Each number is 128 + 24 x the weight over its row's rms, rounded and kept within 0 to 255. Layers, rows and columns count from 0. Numbers have three digits each. The size before them is the row's rms in percent of the matrix's.

# o: layer 6 attention output (transposed), 448x448, rms 0.0302, rows 83-127, columns 112-223
# v: layer 6 attention value, 448x448, rms 0.0205, rows 84-127, columns 112-223
# q: layer 6 attention query, 448x448, rms 0.0259, rows 128-143, columns 112-223
# k: layer 6 attention key, 448x448, rms 0.0251, rows 128-142, columns 112-223
o83 112:140124149175129143110104143118104128131116126109148125112138128122099137122074062180123116139144148140161145113143131126121136133153127102148161111158070131151141119148171103159115109117170157131106169099119138147142113156137144117101110146126143103127123120104167105132137138082116130084116142106122116136100117161112135101140130123168
v84 108:176157147137083074129141088173137122100149137120163095127128149119162123112115104144118128087117158092132145133101052121121106145131142099177145134134104194153101131127148076128117110127094123114139068104126147082136114109119137134138108132133144138109157148140142104103126157156111135126122151102152135167125098105174167118136114131106
o84 118:104098132163145174118118145109125143109115166166155086175116148120105121117093145098098135104155128157082130149104150105147123086108169138132130127142193105120152128097136162119113144138132124135112159159092150143120152150113130138160116150166115114142133106154134166089119147123156110160164123118099122119141110136114119126126124145110
v85 108:148123135125092145097128134113165157154126131133121132126140163107160109123106124104111160164121142149077098140138101117143135119090117117150130114097168131127115146120137126148180168107168104144099174105075088154117130117150122089123129122096147144175151127129140101151101162120123128141186130133103146085111147111141126130136119118125
o85 113:108148115125135110112127144141096122125099146110119128115141093129127111129168100102119119136145123128137155104109154146114132192157120124092133149140077109151075149162103137144164113146159132153122157150150196110188115139132130149126104126150108114154130148104134133106180155114120172144109172148136109160132092091086162124152137106172
v86 114:104174116152114169193091101122124170108152121115130099158138125123156174153140108124139131131161121129128138114128144113084118138147132173111126141127083161152092106112124136122145122112122122162124094139138132114130156134134124126130091127113104093124116142102124085136125124118128085156096143121106161135100143085077122087071111159146
o86 117:136101122178149156107164193103133091122092181134107115131159148130090119143117144109105129113138096152122144130113126111145150076145090121107194111159111128156115127191115122096167111152141124118116096122152135106111136127194140101141129157132107137135163120124128138122125133141099131127117137125121121129117094139121113152166150132141
v87 123:118122118141120147142135161146181105091106142158065092124147141130095149129160094153141119114170109116153162102146190137111083129120145149115124124128122107134171125152086098127089097162141089137128099162124110129130113112159108144110149083128153115107125166151091145154162085111095110082132082134140141123140176141084087154105126110109
o87 129:129152117113137133123130131118100145144146147086144161118140146117130156135114115158103131145078115126130118127074131153130156154113128158125140054144053138141134092102124153120141123130134159120107114100135120156110089130126162113111132130098093139110107136097134142171081126107147124092110132109149165137091133136137107159156122151148
v88 107:111107121153132129141137133132115118092149121117113131120138087086170097157118194123144126131153145126162107122163109088158166145120111195117139127115139146138155111112115138103138125108126148133114152112099140146109178122144131106129129128153119132113159121147137149132154151179153125118143134165108103121108127146150069111156097099149
o88 116:093131082130094118111128164125107151131071148153141116157143136137126119109097112086140138124110166160105153114102118119118134121141111100153126142115117085108139129140121108094153160157134111116077150135155136128095107135160157166106129113139150115155167180112130139138128126110131130163149172127164102113132107133134124099126108140105
v89 109:091146147140120082130169105132170157141123129163097108129150116182173130134156116117155155176141156120133186161134043128149141127161130109131121157106122121112112055114106119118135156078099088115110155149133123144178138086083077192111118136101162185123147173124126110148083121124160131094113117147136125125095119129151139132117129141128
o89 112:116135112123135161122140163138127116140092147152113108130140088100090172093103101107140122124159127137121128129145143149151129080102122120123161121183122149167132155149171132112136139153131151144164107104113129106112132141133094079176137105148117093116113108124164136115158125130091143182113118093107127129143128106105151105143119152120
v90 115:163086109128105153125142128149139120120159155153114162125132132187171131136115139140150107156113145128151160126106118105093199160139126112133114054130099171145113116127129107121162126140135127151120097105121136147101110118117142075130117123148128122096121112124082128154107132102151155150144153140095149100152089147195124093120163127116
o90 126:122118127139128118139086062114128126143110102110173075143126127180098133119137113147126151138113114121077128103122130098114108145102133113141128165129150144117132125096141172098162141140144146097136153127099146124138113150138112177106125111124152150166166131112136111093122127149134134135092128165145105109148093107130141112107179106173
v91 104:159151073148141139100123137140130089137115115159102117134126146133077161107164133150132122142146125099152132090102114115120136099135178135133154105141115119115101143112080125138172108111181159145093117108108123111109144088109141131160121127090133128107125110125143117111108142114117117134152140153150156187161158106114157136149133117167
o91 114:129146096133151137128149145112117110145125114156112120081103143142137121136132112098099139151110092112076158128115131128118151140128117134130103106102113109102087113109181156117098168136086129165133102157115140086102126127130113149097125081135116135133101096132138101125127108150146145144091123134176130134095126114132139128111132144150
v92 116:155142153102133118153121107129122111091139141154135120119105123123185101154116125089151148141123170125078118152082138107117162119122094099120142165128116168099128081098156130058131119127140153117141132108138121127066123162080142172128102131135136117131116102140110063153121166160111108086111131117103191162173109084162149091135157137137
o92 124:103122158143122130092119132151075133116092133158141099124121144142085193101128125118141152077153135129121146084130122124160110060127150105121154163129145102144110161144115119115129137125114147132130138162109138106142138122130103164170120134120111157149119110168176143099130150143147125172131148111092114112122120107106135125126129122143
v93 110:128162180150207130173135115076160093147094155173094122111145115141116155150137052094144121121121097124124113123145162108133111101111119141094123115091116101146148115134110135092177130132150146157146144144091092163100143128171115122147144154100177129122123153107125132104131151145102145117160118119094129126167162101141129121148122115125
o93 120:137152103074115160176117170147139127121145127135096132145131128116093156112150125122128104147136097139125123086139122133122102147136125154136084059144080166108137111126092134125103119136147099139092077136121151116151125156148116182162112089124056129125082144130158115152080124104128117151099165116123143147138130107131119135108120141136
v94 111:132091088136133132132090164128142116166128109141112120139139125133093121138159125109098120115109097140118130134121156134156133091150125174104151109126128105133108090122133124111198119146156124114116136123150108124139166132114134105110094130129127147166126125142120141116166140087132121176153134119105103173141113090104176087126113123153
o94 113:137107148091106135132131105137137119107130131106101127151137116125133091120122101136143108141171164134086150148165105118131128147083130114180156139130060158138113137164133144131098134124131127132100119122105154110144108120124109174142142134114140153114153160135141105148119083122099095102121155114106167099127178115142136158142157116167
v95 106:141105156100168147110158112118122079114167088115098106120164157175133156105148129127146171137141158113116157162108128115130093115131160137135158145092141078146120104126142160103167121117102115136190125150095137090091134121150168152129208126128116111126180130144115125096118139096175121129107126115117091109152129130117147080112161127118
o95 114:140111107143152129120122108166114164143164150108150104140125094158075111134144071104147118109150138098118142078124140127126115151137124168135132132192089125135104110140149120173089171128197153132088140115178113116200084145103123121114103124107079140110089122146132146153085149153107141126148147160165151138097130135085144150139085153130
v96 112:113069178108140134119112110149139125124150107140129114131107107121164124119145103155161148177129139080164154168128126121117152103127162098077132117091141138145114121129120165136075143127117099166156141093117165111126151163135117126162087112126123134154153072145140148146129107150122157122135122139112164116141144070133098130129096178145
o96 119:134117119121131136134165104151152103142110133149141131135125135180108130169143150124145140097139135160145102137163129115110100148125121134130132173106114164122071099070115158094149121126150177101122117175142178123107150082159108103103161104116142172156147158095111114074116134162111098113083137117144113129157131143139128119157128126116
v97 109:130170140134159130151142106163138091131110096114118125121131124150128131130150100140137135107115144123114119167142163165117111194160075118130096146122085154111123127119076096108117116097156148151112111141121108154131092114162109099106152115090144102144098131140135122106138122158105110120150131143151139170101164153159123106132119120090
o97 110:132105086132097117118105174120119094131112162112143153139140151085108102076113120103136122151128103129152123087129112120150120125122131105112119092165152119115113132144140091159157156126142120151128148141082141120162133152147138142131088150146125108100127140161149162098104155136152164146130147138082077112162101142115107141134116121147
v98 112:116166169126149076107127109130112121133138149121106119072135158131169126120112169120120157156133121153160148110130106126149171144088130109151108184124134116091133127145142130153077112123142193121134126128122129152131127117151082135139152118186137157132127107142180122149138152122135158191095093130101124107123117177098082148117120124117
o98 116:115145109129114152137103115143134144105126119167147143174099093123128107121133064123146124113109151122158104112131154153182086107128107171123130124103190081189145152106142150105156146115130126138148167114145121131137119125093106123169134158152109138120123175152084163107134160179135123125145141158145138110109163134116134102158134097171
v99 111:135147122135112161165110090138166156123122145083164078146123085085122125089114161157123111123161107167133122145112100130119119156137142116144189132146141140145139112119111138135122127140106134118154102125142100115173108113149159128124083094111100101134149117160105128147075110127130147096135138113154115115171114145144134108125113129130
o99 112:146078114174119140117139149152141124138117143133079152151140137132097067159118125118104157124128138199076093153123118106094153106137108113129125129141123125129120140112134119097129104096126105115091117131152159157111097140110163157082131155154124190141153128111109118151156109100126125105177107115178119133133126120113130137133122146091
v100 108:152111126114137118111107101159126163139138162153135098135073088099135150159108134131128140137149124103140189185110143105158125134126102156100122158096126163105112125141095164103130124119098089168155173104156162148137155087085137142103125134130120126190137090138127110117104126137077108106131112116098125090125161093161153161133084125122
o100 112:091081155126140130184150112132150160138115122096107131135132123111140139140113133137170149126135148166121096146183124112117135128156148084169117115095122153131148163066141113108062129109093158150164108169098103140137146158153103144121131114106114119090163104108182118128115109149165122135110082105100106127133150123133127100144153131141
v101 112:128129157082114116113100102132076173138127156109110134114135154144217129146100149153152111162129095127172149150117113138165115109120143117120115210147124146155157159151123106111100140110134139184129120132133103131166111138141135166100174158145139123127163135133130128103133175145123101095120137130112119118125142140182097149152130116116
o101 126:102091129131140117142095135131170130105128141114135111117098140091086120104114120096143113086163143133098128088126136139186135115096080120106112155105199090095125150128141154106145151184159154131118155150100130128102152073132128097138113147093140116130110134154163136094134148112127105176136116133122083113132143185080140075155117133128
v102 110:154105106104118153112111153106155149134134146113102086106132129145126133133146163153124128117111137150144102171123140163113098164141130125137112156115062130106130124150079107157095120134162120150171130182071139118141073107154152146093133110139151144144141107127104155097129140143076144126093113128178098130118086133109159124138110086125
o102 116:119130114122110089116131145130174142180165127121105179118139109073109087132106141111111144147135119122134133160155107108137137172139131130140098067137183118083128098117184118150119129136101119141131151122119113124109137142100144123124127150158142107114138137122163150189111101139162125089163133165121128122109137139139124123147086143099
v103 123:156121117128153108088082071138105131101146131124124129119075165112147079143111127087115107138110163129096126156096100135126128143129119121127155145101085138102135132129188102108130135137127178079142109085117128099111138125119111113132118136106132153154159120125159079117144166108146107158111149128125138150138063133147187106113080118119
o103 129:097094125142129144150120162109120134125117123114160119138171121152206100099106121157143139122152137130143131126167132138157171101154147169147148182142159118147195131123126144118128112186151142158109143100113142126139138110097108117134130113139137161164123113145131169112139140111128091155158125100097117101156141122105160096150147115143
v104 113:159102171158138117136112100176091149093103118122135097111118147161161149133153141116141125112144120101125111121126124149127128098128131112113118110159131148176097173109100117129139101160128142156141189148136102150087152165098099091127109136129135072137149115124131163136163120118140088138120135135120176140117114138138105120128122129139
o104 128:117109152066106121126144131083159135123141119088160125107099127095138092147103123145109129101139162137094137143116131111140133150137117110123126110139139105095137102104124138126123103130092125137146093152118180145128146130142132173163117112108161125162109115143137113105102121112137130152121100068118146135112104090120143126111191107103
v105 107:128123151084124132091143105180071110121124158112121131118114165104135090109133115131125140113145143128156119153131109165104099120154155120131093113092117153148093129112104100123108111127111132199111134140113142116120132108129162124144130117157155133074118131162134134129138122118119116106128130087101205185101135118168059101100123133116
o105 110:123124138137119097160125115124167121144158128163221121126092115106134157124132107111185123114075114098118171149111116155114144121090111129122085153117200126114164147079096113124166160151136164083148115125121095168125144146110120107173135105120160142146110119136081105114108133140167123133130114155130109108123135137102118113119118117098
v106 114:208095121129170127099105106161107172086133121109103129167096202144143121143134136146104109156146110140131135121077110146134142126103118112108143164115115129159147141145107118119140134135121129149137124077161161092119090105101128135135161124139096131161138104138108142091150149111163135108113125103154133144152110081165119154146105142120
o106 122:136133167140130132145138087099156098181123111163104119076133124137125115147136127151136154137117139097099170192161121110115117131124165122117145158092163121131145129142146123106103143102088157129144119147099107110117156131087160107122125101125144116120135099120118094141098115135111104126131100152117120102121176145098165103128159122140
v107 110:082080081128174137144127162087120108145147155120128096195118116161109131098137124106124106159120124136173114161145176142155119163115152120102124107143173158123168094142088148113116129132130140162113120144091141164130162134131124128128081148148105101136155125140102107142125142156153152157127139146134094127169137081150150131078126110147
o107 116:180083132114097117105122124159162138150178088118163148120116157142100123152115127115109102096159131119161124097163131080078141143166133121178118101114134111113139117118174107121090136121170135082158134101174103114097112127144123175122121145112151164138159163112120176150079147138103095103151103130169114130128161184160080115122073123113
v108 109:091139147160109076097103132138157158140132129107147120155129114132154115108111123126115119125125172133069146128132124131156072121159151074161171153091151114136108137131130118155077136106136171138116150126128075083155119110172109121125124137146108159156139122096094128188067148115132099124115142101129135141108087123176138111140159099155
o108 117:123121192100117133091108132135105113103098136146117142131115102143129133118103120119119119121124134153136112153105115103119137134150127128072122160138167099105125133153151100119187134098108121136159176144127156204129180123104177144143087108123156129161105128132101141094130142140137144159171076124060119113138138113065135122142114127127
v109 113:155172124132153108112110153108113091135158163148134132131135144117092149180101129112100120137104108108171153140102145165125143157096133131144093126132133107122178119149121159160115123108135115137108072100115134140157125104082129083104136128135128157089080085125139126192110114151100134114114163098134118150099121112150145127109128153137
o109 120:096110162090094127113091067115132145097114143172125098139094133126147145112151137102155134132123155154121115137165110125143125081110135107090136152087108128098137128101141142094157167085120113133157170186132152095120127128138131132196139113121137126158152151129124126071135136124173112136158128174119095095108181115137125137116114113174
v110 111:130109094114112166141133166111115145167118115118113112141116096144112156144167137080138117118137123129102125120112157154138108139083137131108164055106149112171096153107090131141151144108122116146105092100083103121090157134154107124133107134160132145123109121115118143073152102104146128166141113178105144142167132185138077159127136103119
o110 111:172152127139110102138137139148140096136143090125167171125103133122139090104121123160127127148104082104204156125092139113084167109176125134158102125135108145130121131094190103146132097154150162094166129157128131152107105152135123123133115165085151117136121128119102123150130149120080130092105101112118139115074103145142157119114115101122
v111 111:089182169105120104159122148114148123106140149143125162156124145124130106103137154178110179107141120155167173120109091109145104118124154124150084135155125134128108127116116121111144113123107153075133151096135141142131119108123144141131113112107142111087080139138144120179115138164141136162135126136127093157111132142124132120130099102114
o111 122:130110097167092140135117151150116092183083125125107128121062131115082124130133136115100089169117130097110116119113115141095119118104124079107105135122148173098107116105106116086137097103122108157133099155101118140114154084119099102128128120177141117139123140130137125045162138128082118128095133146128143104122133162130099121149120134131
v112 112:162152153149134133144149124125140119162125134157142106155110128113084121135116140082120154120113148128112143151135107081119109112086107130142115106164138122104105107140095154113162113134144125122168148110125129160138119123115130129138052142104153139176133113161132112152146124112139116134133132140145100080156147135117170102100140100137
o112 124:115099110104131128139130152147121123109154119130118148115152169120137131145142111109148138120154122124125097168155139102125131141111131119148138062148095138130146091103109121139092112141106110109142085134119074139140119172163075177127109079117122142119149103111122150154122109173176124106140117122125182127133083112171128140109155141159
v113 107:147151168124128116138089129103122153084108128150149109125101096078137140142121102127101105168125122138132101123120138151126129139121094163137148139156123137168123147105107152083132111091142153152092134117101155191107185099131134124146147138118084147150118120141150163080116117139105116113088122110130169131166124124149119114107107093123
o113 120:120158082125145128122147130122105073165120127138128125106120190165094125145186136152083115163127106095142159104160147105119146103135190149135115087108135127110104107139123119144114117118124120116103103161128105094162125141126119113094110110135135093093151110120130109162116171141134146101119142151142128105077113126122122170130082131120
v114 118:131067135124104138175103168094120093133109047138164116132152151124096112123092106095149122105081124151151188121146122114073101144177110084099116138121122132136135130137107099166120124138124136117068084136123127147120107121159109126141131134146166115149107153135115110109134164128123127137168112148144101146119157137122150138074146107137
o114 128:124125097143078120087118101141083121126154136094175147124121161164198127111148170109154080135107141104133069155077099119167128167118135156120131128133119177144139139166113152143116127195144109138127155144091114130103192110123111103133124124126131141167121094109123148107121145128134074085105117138125130152118077107146089160122162105112
v115 109:086117133147154105144100138163117084092134170148099174138107116118130091107165166103139133148119145121081126131085151114099124138156152148106089059111118154188129124105086163118130113145112151118113087136116141082070130122114159120131121183111121145064122108169116113106133135130109106140126134197160167141092109116132151106103145158133
o115 115:116127133093091140120153167099100104154099105103165125150107135134133189130145091105141107111087107118175153093169121129120165085135126101132104112189143123098126107128109117124146128148134142126157101091107125163152156118138101150135097079128127075154145152151147135135116137123129176142138083107097135106112140108119113136088141131131
v116 114:133128118178142160169118108122164145176113146124136130135119168130114164164117166131137149168136104097124116136103159127134110142140099182109154120085138134077159154123198115124132173117151102179150107123128125106136085151141137077107162150114146123121098126118134108106147130151132149111130140120127126107139135147129131100148064155166
o116 119:139069134155136121126114143179121134079174144153089116111173164143124131077092100153099155117165133172114162139164099146136138124094117118142156157129093139119140159145096133101137109124150109113064141113089149148096137099180089141163148120149104153111142162113160143122118088082119095139136164109119098134166101053145129136137167128138
v117 109:123080122134094112146136096180118124126114120093134091139133152132145145114121123151142107097144169109117083134137122124112122098155175139182118170096175137123144139123107088152116168075116156162113130143145175093154169123095099154147147129121157122185112128144105116177098117138151125124126167135158102109080128110096115141121120128162
o117 122:150103194125191119105105133151155131083158114138128110168128155112138101135103140107122151137138126129169108119124125138107154102162150131113103142124153105115112137158163113141113127173136157134148152119129097162111104105110149089147136112130155144114104128147136106109140128177154122132128097113121091132129099142144139079140108100105
v118 110:102101115154135136152090133088084127130110177128131132130151116170167177158151108086107144074130165161131190129132185143149112119148088128075124105137140152147130104153113103130160145121105127167145130115129127131107139125112130150101102138173165128101160186146111128126138136115137058150173121178136137185136149153123124133114102128128
o118 113:119080127169119151140141111139178122138180158084135100095137175105139146108111153123133071132095129126168114140141125103101152105119118115125126131111095135088176140127142132117103094163130144121139088150070107146115194141156133106174100137145137111151130091123138129130100115124119152149104101108130101134090128133141100125124113134148
v119 105:124129162112121153100147124141153107110146130152104113132108147126112127126132098143120134134162154092080124091175150088100119132102140114129126140112093114129144112132146140125120144144143129116140142146139120158100136164124138100150126142142118154078161196123172093138088112154098104123136148139148133131117124108145150173125129098143
o119 103:088147093117136138132154165092100147150094117092128161105162088157180191150143136138101103143128108126202118111130167124129124148190150165090116133105116139114097109128135124130144127124079135155149122119137157092149152120121128141092137124127127104146113108106158154139162145123133157135133144132113130163159127103137110126137089152141
v120 108:133132106123116092119107143109136165146105171113097128097170142136092165112129109082106139154119091091141139139122168137124123126126107124106137140137149114161165150125111141082162118096102154099115146154081151106152137125133108126092127138138160152142158162125114176113152153150108148127105130151100118126216143129115101119135153115151
o120 105:128116108107129144135127129162166103127143084139091141105089136107100105128145096161105106124147111118138139122113128106122132123115114155152127102143063101129116103136175128153097125149150093127103121109150115109119096092108152146116138121118107109091126155092138100148119117097094115110114126103147155140071159162120153122140088157129
v121 115:121129087127126096112164115169103146079153135095167116118095111150127164189110128115151133103137104087109127113120157125125109121118138156152088127126157158109154119110163098098114128143137143154136112123107131098159148093125098110114129137110155129139177127158125122106100145155117114113127122144178164103157100127140120151129100123125
o121 121:147150127139135119142115152133163143125126116129131107123117112140147130099138105168066133128111115108147145106120100160125139106147147139122125157119161081165178116091110146095123145130134168142121156117124193137105123091092144150154131134167132102118142144143138132134136157104136098145111138120162103145132162135101114117103124116104
v122 108:158101077111157116142131138099121132127093103104080144122162137096140151106143110126125152189149109114139127131120153087133113123083116148129135079133121120119126152151089166145151149121110101115106130140076112143111115133150148102118110091151198164136143117137139131126139108109181092105158129156125100141193108169098123122122120086159
o122 112:125139134146077149119141087151125117161164109129139142132078114116090048135150159129096105106124142135121108124124119128093135152176144105160096148094107159141134142106137115127141076118159120125122113160135130115130138108124112148120134152103104118118095153119104144126146160112074149122089102074174132138109125139174141116127100133148
v123 117:163114150069202115158137116112114092109134127101108098141126106142130161147139112171115119130104130139103089128141128124121102128102173106131090157123103137055091151159099142126073137108100116133131106096156096102160105122104115133125138103155122107130121135106165102141116129117126091132109150153097191133147129148118143148118110132141
o123 127:084150118158129134158132161138142107129096135084121161111085110128123115131093158096143124137133104118165095084177144145108104107192131134126150166105138127124120141110120106102157101067072152162163118168116147115110144129153173113136125152111111135122107118158105134104115136158140115145098102113088068128123155137129097085155105164126
v124 110:120088164064171140095161114095094120155106186147108081057158186128095128145151137159136149140148106094142150124145159113118126118127133114090099165132100133075172112166137156183111127153147144143114123148146123125102146120140094124110157086124089159117159123141142104123127142121129165168110116142115122119145178137134143141154119156106
o124 113:142154108112142147177139135119164129112168083123130165160131104134145138135132076145176103128113147124178084114136152161117091138152139137145147121093128125138173118113143142095124158081116084144118143128162136092114134148134128143132130138118133096112094171124131137159103146116134082107158119116116116146129128126151084111149115134150
v125 114:124122115157147099117139128130091103133138099143143151100074130115173127153141099122130147159092103101144139138091121137102156087131136143091121153126072146133150101117128127114190156123137142128130095148142094116078139101116090101120110136116143132110108135106131153141162175153102116139138118122161143142091122111129154146159122135136
o125 119:134144138091158166146145132090159126100109111131126117138115104159120164085172129100133120104153118135127121067166161112137097106122146115139111105140137108131140145110116166112130142120154120133111119114143179109152159116156109163174152113161087077111140175126145151099119154111141124181127136113105140108176140101145096164078136109121
v126 108:160121117167106121155120124091142128119106127147119086128148063155178139146103137119148107160149126116142108132128114133126113084106163148086123143131094134159074136144126142127149091147079127150110134164103131092081137136128179126140106152177144102114139104124144121176098115165093134115063097105127125160144137076129095139092106127118
o126 111:122126181102102133133173138118160147123158107113137167141040094128124098172097150152093125104132147161088109146115114128109124182153102122157126098138135134080140112121096139139101122140138142124111143139173105169100164131107137184166125133100129150172121160098095120125124126129140088129154099116127149111152140143134097120175125155113
v127 110:130118157087108134118101112129129179140157112121119105147093129153121149140131139163106128104091162145116117126094126111124107131147132112130092109126090124083103100120141125107138119103111156097118155104150100128131119111127128129103096102070092137172121136105106105133132137129123138117127116100106113135136144138073167103124148124108
o127 109:105095117187173166165134200173138122135116160125069146113153104092104093119091110119135162107200105101117137136112125101089112102122104108114151111174106169151126153139134101160105113159115115131128123110113098179122128153115169129114134125151134114077126110124132118102109104163133130139096122129112123140122132138120114137166130151156
q128 091:149150137086155101127178164096122152112111126105104162142136100155112138153102155109127131084123135100115136144125127121132096175148097127103126133165107069126093097092120123153126119091124137140122133107107139131133099148162103124120168131081101133154127126109069111118104141156146082095124112134110123070107163131113137131122119157121
k128 092:097120133144151146125155127123138111134129096108120130130127113075123077124133144115148119109143119091057137165167125135122100143154140102117153143108097124086153139109117154146100138125168106161139113115134096122123119146125118086139125107092127100139159150189118146119149148132104077140095099122151167127143122141080147093124122107150
q129 091:173138136134101148124145096188119148108126136128154102140132136150144107087144128129124134106139132117097119160111099122102137136146191119147168143097155136117097095146124140092136092162120146153155075128112080106129123160108145097157102106082153148113138129132200130105107147118126124104118117112128136129164143143123129101095132092124
k129 095:176121119102136138101116109124137125151128099122090119132118114104113134105130105158082096106131149128157118143102121094098119167186133121152130141094140110151108089145147133120092135133103146140147119141147104136127131164101157126189125116115130123137123134131111102135119101124152129105137156136075133149127132110134104117138098158133
q130 093:090107126141169171138096096132094140122161162108144131114149137130153128152140129133100132135151106116147094105116154178130178142116154104110141162119140145110158139169163096097121163115131086164111161097132093138125156095060122138127119114116129136127103144152155150145121150106108126117157122143119120171173138117118131126154153124097
k130 098:114143089117132125127097093144083101126113142117115124139129131165129156130114099102120177135142110136164136098098138149146150155141135160140105139154127109128117164110163118143133127117112060145128147112124139145171099090098106118098157117127158104109114144092115133142104119124130163125110110126099131141128131148180129091163164143111
q131 089:137108139121094095100123094163110127117155127110133139138172103158137122175137123124137126119149146158068113171120126129111133154107165150153126148137147106139140134195135125088119117144061098170104108112082088119132149088100132117124103154127145166112131169142151113152089131124144127099150102102133167144171120126094107109154117124123
k131 094:153142114112143115122112126112108133120102157098158141118130123173110161140113098102137147133167090113183114107105140146152097137138127136109127147139124111162126132134139118118142123107102102166096113092144067102143082072141138101102116143140122115134158161097105138127109126122151169162153102161104150167122116113119084110151109130130
q132 104:119157142169096082155149138158129116153141105145121099127126159138069153143106102116135136102105121170112135149115128118119141152161154143183148137113109107114116124118125115161132119132134119092116127170106137142103165163120102145146127125167162138109154103122136150129154128134155108093100097140174121128126133176105129136181116134125
k132 103:121107086103106095137138151126088154154093149140128114108116136145128137114120109111116124102124096176157112143121154114132138116113084121111125148168118141151169090147146117135115133100105142084148126115118159152140123128144135141075116129149150117133134098087110087127155126111112148083126122130122126129160112156144146122147139156138
q133 107:144141084111161161083107137103122131122127092159130150161117149082150110128118156116100152083109127115118132144126122130148106107134138097138134126114127083156134116119133166169150098141098125174150123125152144113075106141130123142129107157130122115188128110131115139102093122159108135163130119094138109160094166107110158123110101098162
k133 108:114106110101128140086128133120105127098146137121131150138129135129131099131142153144070122133096148143128111096131136130087110113152146148105160131140138091146101110140083103162123137124121078147164145092160160138100137124076171123132145125117150145113074136130088143119147139126114128176104106101133106157128134127135131147111140078124
q134 096:098149121135127116116145179106144109162105129148104090097127123159117160123068103140144088104143126156139173111155107091121176092157140167130128117132121110119164108140122142144139144130139129094125104156101132137167162177134133126106133118180115124123183116092088121149137113112146113141118139179154148124109138148138107092117137147132
k134 101:113173116094117104161158141084144145112103158154099078129112169150111133154114134097150142098108113160134178149145133136171143068123119164106116148105143153081188090129121154137122141163145188103089132119130158121137173160175104162111109136165113096124129112138130123137119102141134166092097132114107145085096153126101102132136153138125
q135 094:137115121093167139082157130127111126101134169112117149131145107104141098133144125129091125161159129124103130108129131075125123123131099093102115146153115131176125129140129201152146120157088121172117116135122141134140143167109192130135181097129155100131125127132122107141102100165174118150141128174075168089097098132148136116080134120149
k135 096:163113151145189140108099103125144141136167137136117082129127096097129123153154115134130133129104137146097133120169102124101131110115171152066141124110127119118107125147093193158147104184130111161082136125163114093082114174084156114183113121103107098101131121132115128131103149150119126171113145104134138110085139146092137133119118145150
q136 101:171115137148109101140117087166125128149144163103120142110152167166132145136130097128155117155125116157103114161108153135138148145125155096177142169127164158130134116161162082069140104142152118102136114117159144140092128138135158121129133132117167149132167127139155126174145159134190162144145135149166147104165147108115123139120156158115
k136 102:132152123170123094131124117163107138125143155123127152096127128110217131111104120115140127161157097125111122161061117149139128159127117120149130153172158141125129121114153141094152107108118155119120151098134129144102107113150114123085119075138156134136161136144136100150109141136148143119136141143147154145132127099122135123165092157122
q137 089:151109090133140145096146115148095133138092151108114134117137146140158118115113126115150164134141143127057113168126088113098151129124148090133117163132165103148147135190181144110126101164112165145129126157139144120144122168134140124134087081123159140109151100128174100128143159150131131128136126165169118124122160118112146074084138122102
k137 092:172102119088109150102120147120140139140120136113122098135159102147123115112137128144147188143135154128108098173116122103146137132154146146120114149130151088125141096139165141161138134114136136148152142128123107136129113158153153135116080090089132140147096099119110116148096136132110158132103111138096109114121146087129139123085147145110
q138 092:102100159132154154089155111132150120080166171124121167104142146113126134124188137130160137147110158162091100143154147131118115121132126054103097175176151155121162103102127167114151147112116132136103129122110130182092168133106172100127168111091164142146116153136138122124121132137137146182143116086123119112168124149110159121136167115131
k138 091:098108151151125144101165107112135113127190148150156117114123153097132108115141120149101136149120171152105106145136130136112090128136129080088096143134144123133126166122122154145154145126136081142101130120125061119123135089113125097159147106162166145162154145153159164120112158140119108163166142150164109112119156112133147128113118119150
q139 093:136173136115133116112119150124151112159125101138141151105110137136102106117139141115115128099117098106117134117136108118141103106101141118087157096132114126143078092116120159164163110138117165163146149156171119106094104172179167163127073126155108114173115107148129120135133119088143133167165160161118086148085114084111129158090118078151
k139 093:115135129134078161096102128132155129119124133149138125130130110122162095131149172140130145141076202156104070119177132111142113083127107134082125118091116139089085109183096156141108080128098170154131122157118136139139125159148167135149125114108120153114092123125108130149115133104113118131126109081132110165097120103100117121115170106095
q140 098:165125172129140071109142123114158115158114129134079164151084165118082137135100129097108119101128117136144135152127150061167113130171117103132121091162133093182117164091130144147166110115137119085147141144100144111114072156153146140089148112137162120115178169117115132111140091142101105150109139189149148100090143105112136128074112145171
k140 105:089128132124113085109170142088147132159133120143123107142126133128116145126126121127091088130109166157089108159140117095110082123126124085124163103120112167110125089107123124129136092102131144084144151112147142151158134174172143171140130139102135156153114149143116122147151134103104105140140108116143145119104128117123138147114147122173
q141 098:129098116157117100138161075154130117100118125116162125114128172118142165113132094149148111134117135131109131175122113162113136125121174110172134178114165138108131153144175134090150131139100135135120114116139115143130137097122117140138097146122210141112142148144157129149118154120115120092142112145153127139146102106102132129144154121136
k141 095:155127155143089132142136107174123140141087152092150143138096138133141150122147100116120135138160085130198134107103125154172117110101118123130122167154127114127164155105123098128131122084096114129087131131128148126125099100159101140081109131152176141125087138117131112110121092104165149138132133160099135146145129119139128116145144157139
q142 092:121144125116148140121150180113145121151098084123138104133127135087111124130121153162127120116122145086116148088124091097134127131150115144122129076105096182133122100099114148194149149154136151153124106164139133123110124172107113149107132138154089084154100121150100183106137111138094122137159163110115070108086121163118144147138096122131
k142 097:117086123143138143145128135130148142124143133138151117135122171107134107136175195175094109119097167136141134146178126120099123085158118125127115060086125151142143097131117130166076146125118129142149133130138137120119164191138146112156164147163134161152097104115099163139131140127125111124136118087169107111098108141092126133138130110119
q143 100:170130121128133108102151151117145112120096150145069130154144131152112113149101116126137139131125094141122108126146099111131122129120125152137099131163173134101115099130084124145062117128132095138123150173088151108159132168133175106143116120134079144106086096134134109106143161122121129155092171078105135125111134133138095152113108091152